Weights of a small transformer language model.
Size: 10 layers, MLP 2048 squared ReLU, 76.2M parameters.
Architecture: RMSNorm after each residual sum, rotary positions, no biases in attention or MLP, embeddings untied during training, normalized queries and keys, local attention windows, paired heads, exclusive self-attention, value embeddings, capped logits.
Training: a variant of Adam for these matrices, 1890M tokens, 7210 steps.
Each number is 128 + 32 x the weight over its row's rms, rounded and kept within 0 to 255. Layers, rows and columns count from 0. The size above them is the row's rms in percent of the matrix's.

# layer 3 MLP up, 2048x512, rms 0.036, rows 1982-1994, columns 256-383
size [ 99 102 102 107 119 113 101  98  96 103  94 109 103]
[[124  88 124 117  74 123 163  36 117 181 123 165 137 107 124 102 195 106  87 147 118 155 165 122 135 117 106 154 133  93  80  91 111 136 129 119 174 135 120 143 126  70 138 170  89 208 139 122 124 141 147 170 127 160  49  71 114 120 146 149 117 101 162 134 139 173 153 133 110 162 118 156 213 116 116 132 153 131 114 163 125 107 160 124 171 120  53  67 151  98 157 121 149 218 115 161 118 158 139 124 119 164 155 129 195  58  95 172 130 121 167 174  67 148 148 138  64 141 165 134  99 107 118 130 164 124 150 166]
 [133 128  93 136  85 130 144 135 174 155 123 203 107 138 113 140 169 103 148  89 101 112  84 123 108 122  90 187 137 138  83 143 160 139  44 144  34  98 114 115 126 150 148 180 105 110 122 169 113 235 135 153 144 150 112  91 109  32 127  60 174 121 143 135  64 179 166 106 185 116 193 140 125 109 134 126 138  93 169 111  91 126  96 145 156 100  64 125 100 158 163 181 153 146 172 148 137 162 108  57 148 145 145 108 165 147 112 121 114 100 159  91 140  72 122 136 121  92 157 177  81 154 139 176 116 119 161 154]
 [ 92 122 145 142 127 204 121 119  78 137 107  91 117 108 116  95 216  91 162  94 135  84 110 120 154 117  71 123 123  87  66 157 186 112  35 123 147 154 108 133 102 136  88 134 125 109  73 123  99 121 141 102 116  91 106 129 121 118 148 132 181 145 184 138 171 158 122 109 152  80 145 113 128 159  79 167 149 111 121 152 125 144 168 138  99 178 171 136  81  96 177 111 138  77 144 130 109 205  90 109  72 187  73 114 130 126 135 121 116 172 162  91 120 128 175 150  80 144 132 106 138 155  98  91  99 139  97 130]
 [109 149 161  66 132 128 140 126 122 131 155 158 128 145 146 196 227 111  94 149 131 123  83  97 155 153 183  71 152 121 107  89 121 107  93 139 116  87 106 122 119 171 148 139 219 121 105 119 143 172 153 107 161  96 162 166 137 170  99  75 172 137  99 161  80 130 119 136 133  67  95  93 132 115  77 169 168  85 146 174 128 171 151 129 140  95  70 118 193 104 134 110  62 202 130 147  80 145 144  73 133 108 131 103 148  75 154 136 149 182  96 144 113 107  92 151 124 164 114 172 134 122 111 156 137  92 140 151]
 [100 120 176 101  83 139 133 156 140 125 163 114  92 149 135 123 116  84 147 148 139  20 104  36 117 117 137  86 153 135 124 163 128 130  79  90 156 112  69 154 102 125  77 128 180  55  83 206 130 124 140 175 145 162  90 133 149 115 139 102 130 104 122 112  57 136 141 129 121 114 136 179 109 107  86 104 188 132 141 152 144 132 133 140 134 177 105 116  78 117 165 112 147 141 174 147  73 153 115 109 110 130 198 147  87  60  91 136 106  62 134  97 117 137 153 228 120 119  99 120  84 108 223  94 138 143 177 128]
 [179 108 152 107 128 104 135 147  83  90 197 135  84 120  53 213 134 144 106 142 113 103 104  85 145 132 168 102 131 173  93 131 105 174 114 102  87 139 169 160 141 150 172 160 139  99 139 182 130 128 134 147 139 168 103  56  80 118 145  93 123 119  91 178 114 141 119  92 221 145 110 142 114  74 153  86  82 114  87 138 133  90  97 146 106 135  94 100 102 125 126 117 104 122 111 108 189 189 134 144 121 102 130 142 151 137 146  68  92  81 112 114 119 167 116 180 171 134 121 148 149 120 128 104 174 122 103  97]
 [169 174 101  95  86 128 163  52 105 167  87 182 133 136 130 142 156 141 129 127 121  46 207  65 155 130 153  93 118 105 134 160 117 117 117  92 124 139 173 157  90 122 155 144 173  58 122 155 141 100 164 101 109 145 117 109 116 119 104 122 138 159 137 111 211 127  96  90 122 148 184  76 171 163  89 128 110 133 105 197 119 184 120 139 116 141  45 154 100 109 118  98 111 121 149 128 173  97 112 143 123  94 113 170 112  92  56 127 141 156  75  91  94 168  83 153  97 116  99 125 128 157  84 116 191 147 158 146]
 [177  97 147 106 177 154 165  96 127 110 110  79 143 156 132 136 137  98  90 142 146 178  99  99 138 119 115 177 178 150  85 156 119 168 125 134  91 163 167 137 120 103 150 111 222 117 141 167 101 135 118 139 139 146  78 143 105 104 200  82  86 136 117 120 113 194 138  98 170 105 150 156 133 105 101 147 109 152 105  97 124 127 140 102 189 133 164 147  79 136 149 174 125 182 118 100 106 212 136 139 173 138 175 126 133 117 164  87  43 148 154 126 114 100 128 147 138 122 134  92 120 136 185 102 144 147 130 129]
 [ 96  66 116  98 134 139 144 134 102 134 182 112 176 164 145 127  95 130 112 158 199 141 169  93  83 113 163 131 142 111 119 112 148  99 126 110  85 157 156 124  68 147  97 125 110 114 107 129 101 106 117  79 117  99 117 144 106 150 178 166 165 124 115  88 105 147 124 108 130 133 107 129 137 123 106 127  95  73 130 143 103 103 139  88 168  73 110  78 118 132 115  99 163 177 134 138 101 102 159  64 142  53 115 143 119 107 205  51 161 175 113 139  94 154  97 155 102 158  94  86  82 161  88 117 117 126 111  99]
 [166 131 165 160 165 163  92  89 179 133 122 142 107 171 167  99 150 145 132 113 112  73 147 120 149 117 156 130 153  89  66 138 167 109 109 159 106  99 122 117 133  95 148 142 129 126 100 130 140 157 120  88 114 164 137 126  68 125 121 132  88 152 107  79 153 212 144 114 172  69 141 199 148 165 119 130 163  79 179 165 120 132 113 151 133 147  71  85 181 143 161 178 117 179 123 117 162 158 154 172 175 130  68 120 132 114  87 176 107 101 159 133 185 135 118 153 155 175 157 139 126 139 110 141 120  90 120 153]
 [ 64 129 152  88 166 165 173 101 173 100 100 150 114 194 147 131 140 178  84 159 144 111 134 124  49 117 120 209 143  87 139 165 143 106 107  73 123  94  91 142 133 125 110 138 143  68 110 148 171 112  86 179 162 138 160 209  83 115  61  91 158 134 124 108 103 112 113 127 157  89 142 101 134 119  80 156 136 139 129  91 133  90 162 121 117 157 138  67 157 155 176 152 140  95 108 116 105 171  86 144 165 148 134 151 117 154 165 130 153 112 152 185 107 104  73 136 117 136 159 169  67 125 162 127 121 153 150 158]
 [103 125 106 162 126 170 165 109 156 179 140 152  87 101 119 160  96 167 105 122 134 122 180  69 147 130 124 146 130 169  77 117 142  94 111  93 134 100  72  88 197 145 151 101 134 115  80 138  79  98 144 140 150 116 158 142 141 159 116  49 114 101  75 129 161 174 127 132 100 113 161 139 152 162  79 194 132 123  63 132  54 155 113  87 142  98 139 140 126 121 146 131 124 100 104 123 194 194 186  92 157  98 156 128 128 173 132 176 128 165 104 113 145 187 180 130 148 147 177 122 140 196 140 133  80 117 100 104]
 [179 154 118 170 180 209 128 134  89 121 155  82  33 197 145 143 137 117 175 137 136 121 111  82  67 116 118 123 126 101 137 113 117 141 119  94  77 118 159 134 115 133 105 150 159 110 245 181 128 151 121 121 164 156  98 112 169 128 151 135 136 135 131 102 140 107  82 130 162 183 134 201 164  90  55 107 112 118 102 122 130 167 112 139 162 126 141 137 142 117 132 155 143 124 108 128 137  95 106 181 177 126  95 179  91 118  68 171 159 177 140 113  83 146 163 206 152 116 115 107 124 126 123 116 228 111  61 188]]
# layer 3 MLP down (transposed), 2048x512, rms 0.0258, rows 1982-1993, columns 256-383
size [105 103 108 107 113 121  94 101 104 109  97 108]
[[142 101 170  80 120 139 167 138 134 168 152 142 157  90  94 111 164 116 102 154 119 139 192 126 199  85 130  96 128 174 151  59  92 119 188 134 154 107 126 115 162  97 157 128 104 178  78 166  61 202 174 178 108 162 119  74 119 123 100 133  88 103 146 138 115 100 133 147 121 164 145 187 146 166 144 119 160 138 142 138 121 166  98 120  92 191  88  89  94 114  99 155 144  72 105 107 128  96 147 142 136 133 136  81 155 115 118 154  90 114 165 168 143  99 120 104 136 122 129 106 140 148 153 119 109  87 166 145]
 [229 126 148 223  95 130 128 108  76 143 172 161 112 198 126 130 148 102 161  99 130 137 156 167 136 142 138 103 127 167 133 128  79 166 156 192 154  92 171 100  90 102 120 128 130  90 162 128 149 136 117 116 121 199 167 136 119 165 128 133 198  90 131 128 142 130 111 146 157 183 166 120 155 157 134 160 122 126 194 191 184 143  80 137 143 101 135 103 138 102 134 131  92 130 133 124 154 121 134 154 151 191 139 144 171 187  80 120  50 113 116 138 106 140 107 104 174 134 128 132 144 113 143 170 117  80 105 146]
 [184 169 118 135  79 130 158 106 118  86 153 206 167  92 120 134 160 127 158 178  88 160 132 172 166 156 118  99 198 137 135 102 144 120 143 108  92 108 192 114 152 100 144 105 124 148  85 155 194  81 133 128 139 157 136 100 101 104 115 178  57 149 107 135 159 138 184 154  96 156 135 102 119 112 150 159 109 152 166 136 104 105 189 114 150 117 144 123 197  88 106 135 116 100 167 185  94  81 106 113 125 137 104 172 150 129 134 120 167 132 129  85  95 109 166 107 143 166  76 165 161 149 125 170 102  99 207 109]
 [119 133 101 105 152 119 106 102 117 138 106 124 143  93 142 124 131  92 100 122  89 203 189  71 140 133  59 148 150  96 125 132 128  81 148  80 129 113  98 165  81 141 126 123 175 159 172  56 129 128 109 118 114 129 134 173 131 129 101 127 132 113 122 130 108 122 132 161 126  58 117 119 151  74 131 126  90 105 134  86 155 141  55  96 159 143 114  78 140  82 148 126 103 166 134 137  97 150 158 107 101  72 102 136 142 101 108 154 142 166 194 192 176  89  74  82  93 129  86 174 138 171  70 121 127  93  96 125]
 [ 53 152  94 109 156 132 166 211 115 116 127 114  82 142 114  79 167  77 127  64 107 107 157 141  71  94 127  90 128 140 136 169 127 197 126 132 124 139 129 133  44 118  86 102  88  89 105 172 103 138  85 110 117  96 106 131 161 203 118 121 159 126 186 209  70 149 128  92  83 108 137 137  89 149 153 108 151  76 112 113 128 109 168 104  97 209 156  98 110 124 189 135 131 112  85 129  97 150 105 136  69 127  94 120 135 154 132 143 113  97 134 140 180  96 178 161 171  83 122 166 130 155 147  99 159 115  72 120]
 [120 134  99  74 135 118 182  58 159 143  96 100 133 100  86 130 154 129 104 130  96 153 134 193 103 126 125  99 137 137 100 125 132 126  92 152 131 149 102 134 110 103 230 137 126 107  93  87 156 117 186  89 138 114 171 130 148 154  93 128 155 160 114 122  97 135  68 141 148 166 125 170  85 116 134 171 121 132 105 151 108 131 105 137  87 153  58  73  80  96 161 126 148 165 151 147 177  97 114 148 100 165 131 120  96 124 158 168 136 123 152 112 126 118 133  85 151 139  60  59  55 144  98 164 174 135 113  99]
 [119  92 180  81  99 154 128  69 113 182 144 142 108 101 101 123 103  97  90 108 107  95 146 128 149 103 124 129 114 101 184 103  99 130 130 153 120 121 148  76  91 153 194 137  92  37  57 128 146 119  86 101  72 137 102  81  74 134  76 143 170 114 135 124 125 138 130  91 121 144 188 165 141 122 107 123 107 155 172 111 165 115 165 168 147 103  98 112 160 163 173 155 116 232  88 129  91 105 160 120  91 154 124 172 134 129 199  91 141  86 172 120  93 115 116 130 163 143 105  85 170  91 200  54 127  84 124 146]
 [143 173 149 128 158 108 130 122 141  94 106  95 230 101  92 166 130 102 148 114 119 151 139 128 180 105 155 114 150 164 145 154 153 128 125  82 102 101  94  92 107 144 135 139 151 162 140 130 128 130 107 112 131 163 196 111 161 142 133 123 106 146  80 168 108 126 129 108 120 120 117 130 155 101 131 144 101 110 159  84  99 104 115 110 161 142 131 126 106 138 102 161 143  87  98 180 104 130  92 185 109 157 170 101  78  96 117 111 101  47 113 116  88 194  99 106 131  96 134  95 135 162 111 145 102 101  56 152]
 [134 139 139 151 111  60 105 111 109  94 163 136 165 130 111 101  33 152 159 185 149 147  75 104 113 111  99 146  46 127 122 128 151 123 181 103 166 111 131 161 115 112 133 139  97 149 126  89 102  60  98 158 146 135 115 102 139 137 193 104 115 114 129 122 124  82 107 164 153 148 168 118 161 175 121 106 124 209 134 113 151 120 139 134 126  92 103 152  88  90  99 148 131 102 118 163 134 153  78  94 123  39 102 157 151 155 174 111  94 131 142  78 157 144  97 134  77 116 114  84  99 134 126 156 105 196 108 125]
 [ 81 120 173 112 188 138 132 104 147  98 168 153 122 109 194 120 193 123 119 126  86 109 157 150 149 131 150 116 142 146 167 161 141 147 161 122 149 147 114 149 136  99 161 104 174 118  95 131  99 132 180  47  98  78 180 206  85 104  93 110 151 141  95 102 107 120  94  76 146 119 118 154 142 112 115 102 136 112 130 126  92  61  77  76 170 120 106 125 107 164 140 138 174 170 150 131 184 166 118 132 141 132 137 172 107 138 137 139  79  94 123 134 152 111 146 113 155 114 161 117 107 142 171  95 138  72 159 203]
 [153 149 133 135 127 125 166 100  54 117 120 105 146 176 167 123 106 124 163 139 118 192  85 141 138 189  74 133 163 125 148 126 115 180 179 143 107 133 152 103 137  96  79 182 119 152 125 140 140 130 140  94 145 169 137 100  57 151 176 138 127 134 130 100 105 151 123 108  92 164 115 146 143  93 108 128 167 168  90 107 140 125 137 115 141  89 101 147 151 108  96  82 127  87 172  92  85 124 108 108 133 107 108  78 120 150 145 165  75 164 122 161 142 144  58 126 174 132 115  85 155  80 166 151 115 149 231 170]
 [151 173 157 179 133 136 108  93 139 131 172 111 135  80 128 176  25 150 148 143 150 175  68 122 118 134 145 125  68 150  81 158  70 141 124 116 122 135 112 125 141 141 132 122  67 195 116 114 125  64  54 172  79 136 129  89 120 125 102 137 180 100 150 137 130 112  98 143 155 129 140 108 176 170 115 156 127 139 111  74 124 129  76 145 154 105 163  90 136 129  72 148 141 159 121 140 141 126 190 118 185  66 190 143 148 125  54 103 115 159  60 107 129 176 147 131 111 135 179 131 140 130 182 114 160 132 144 179]]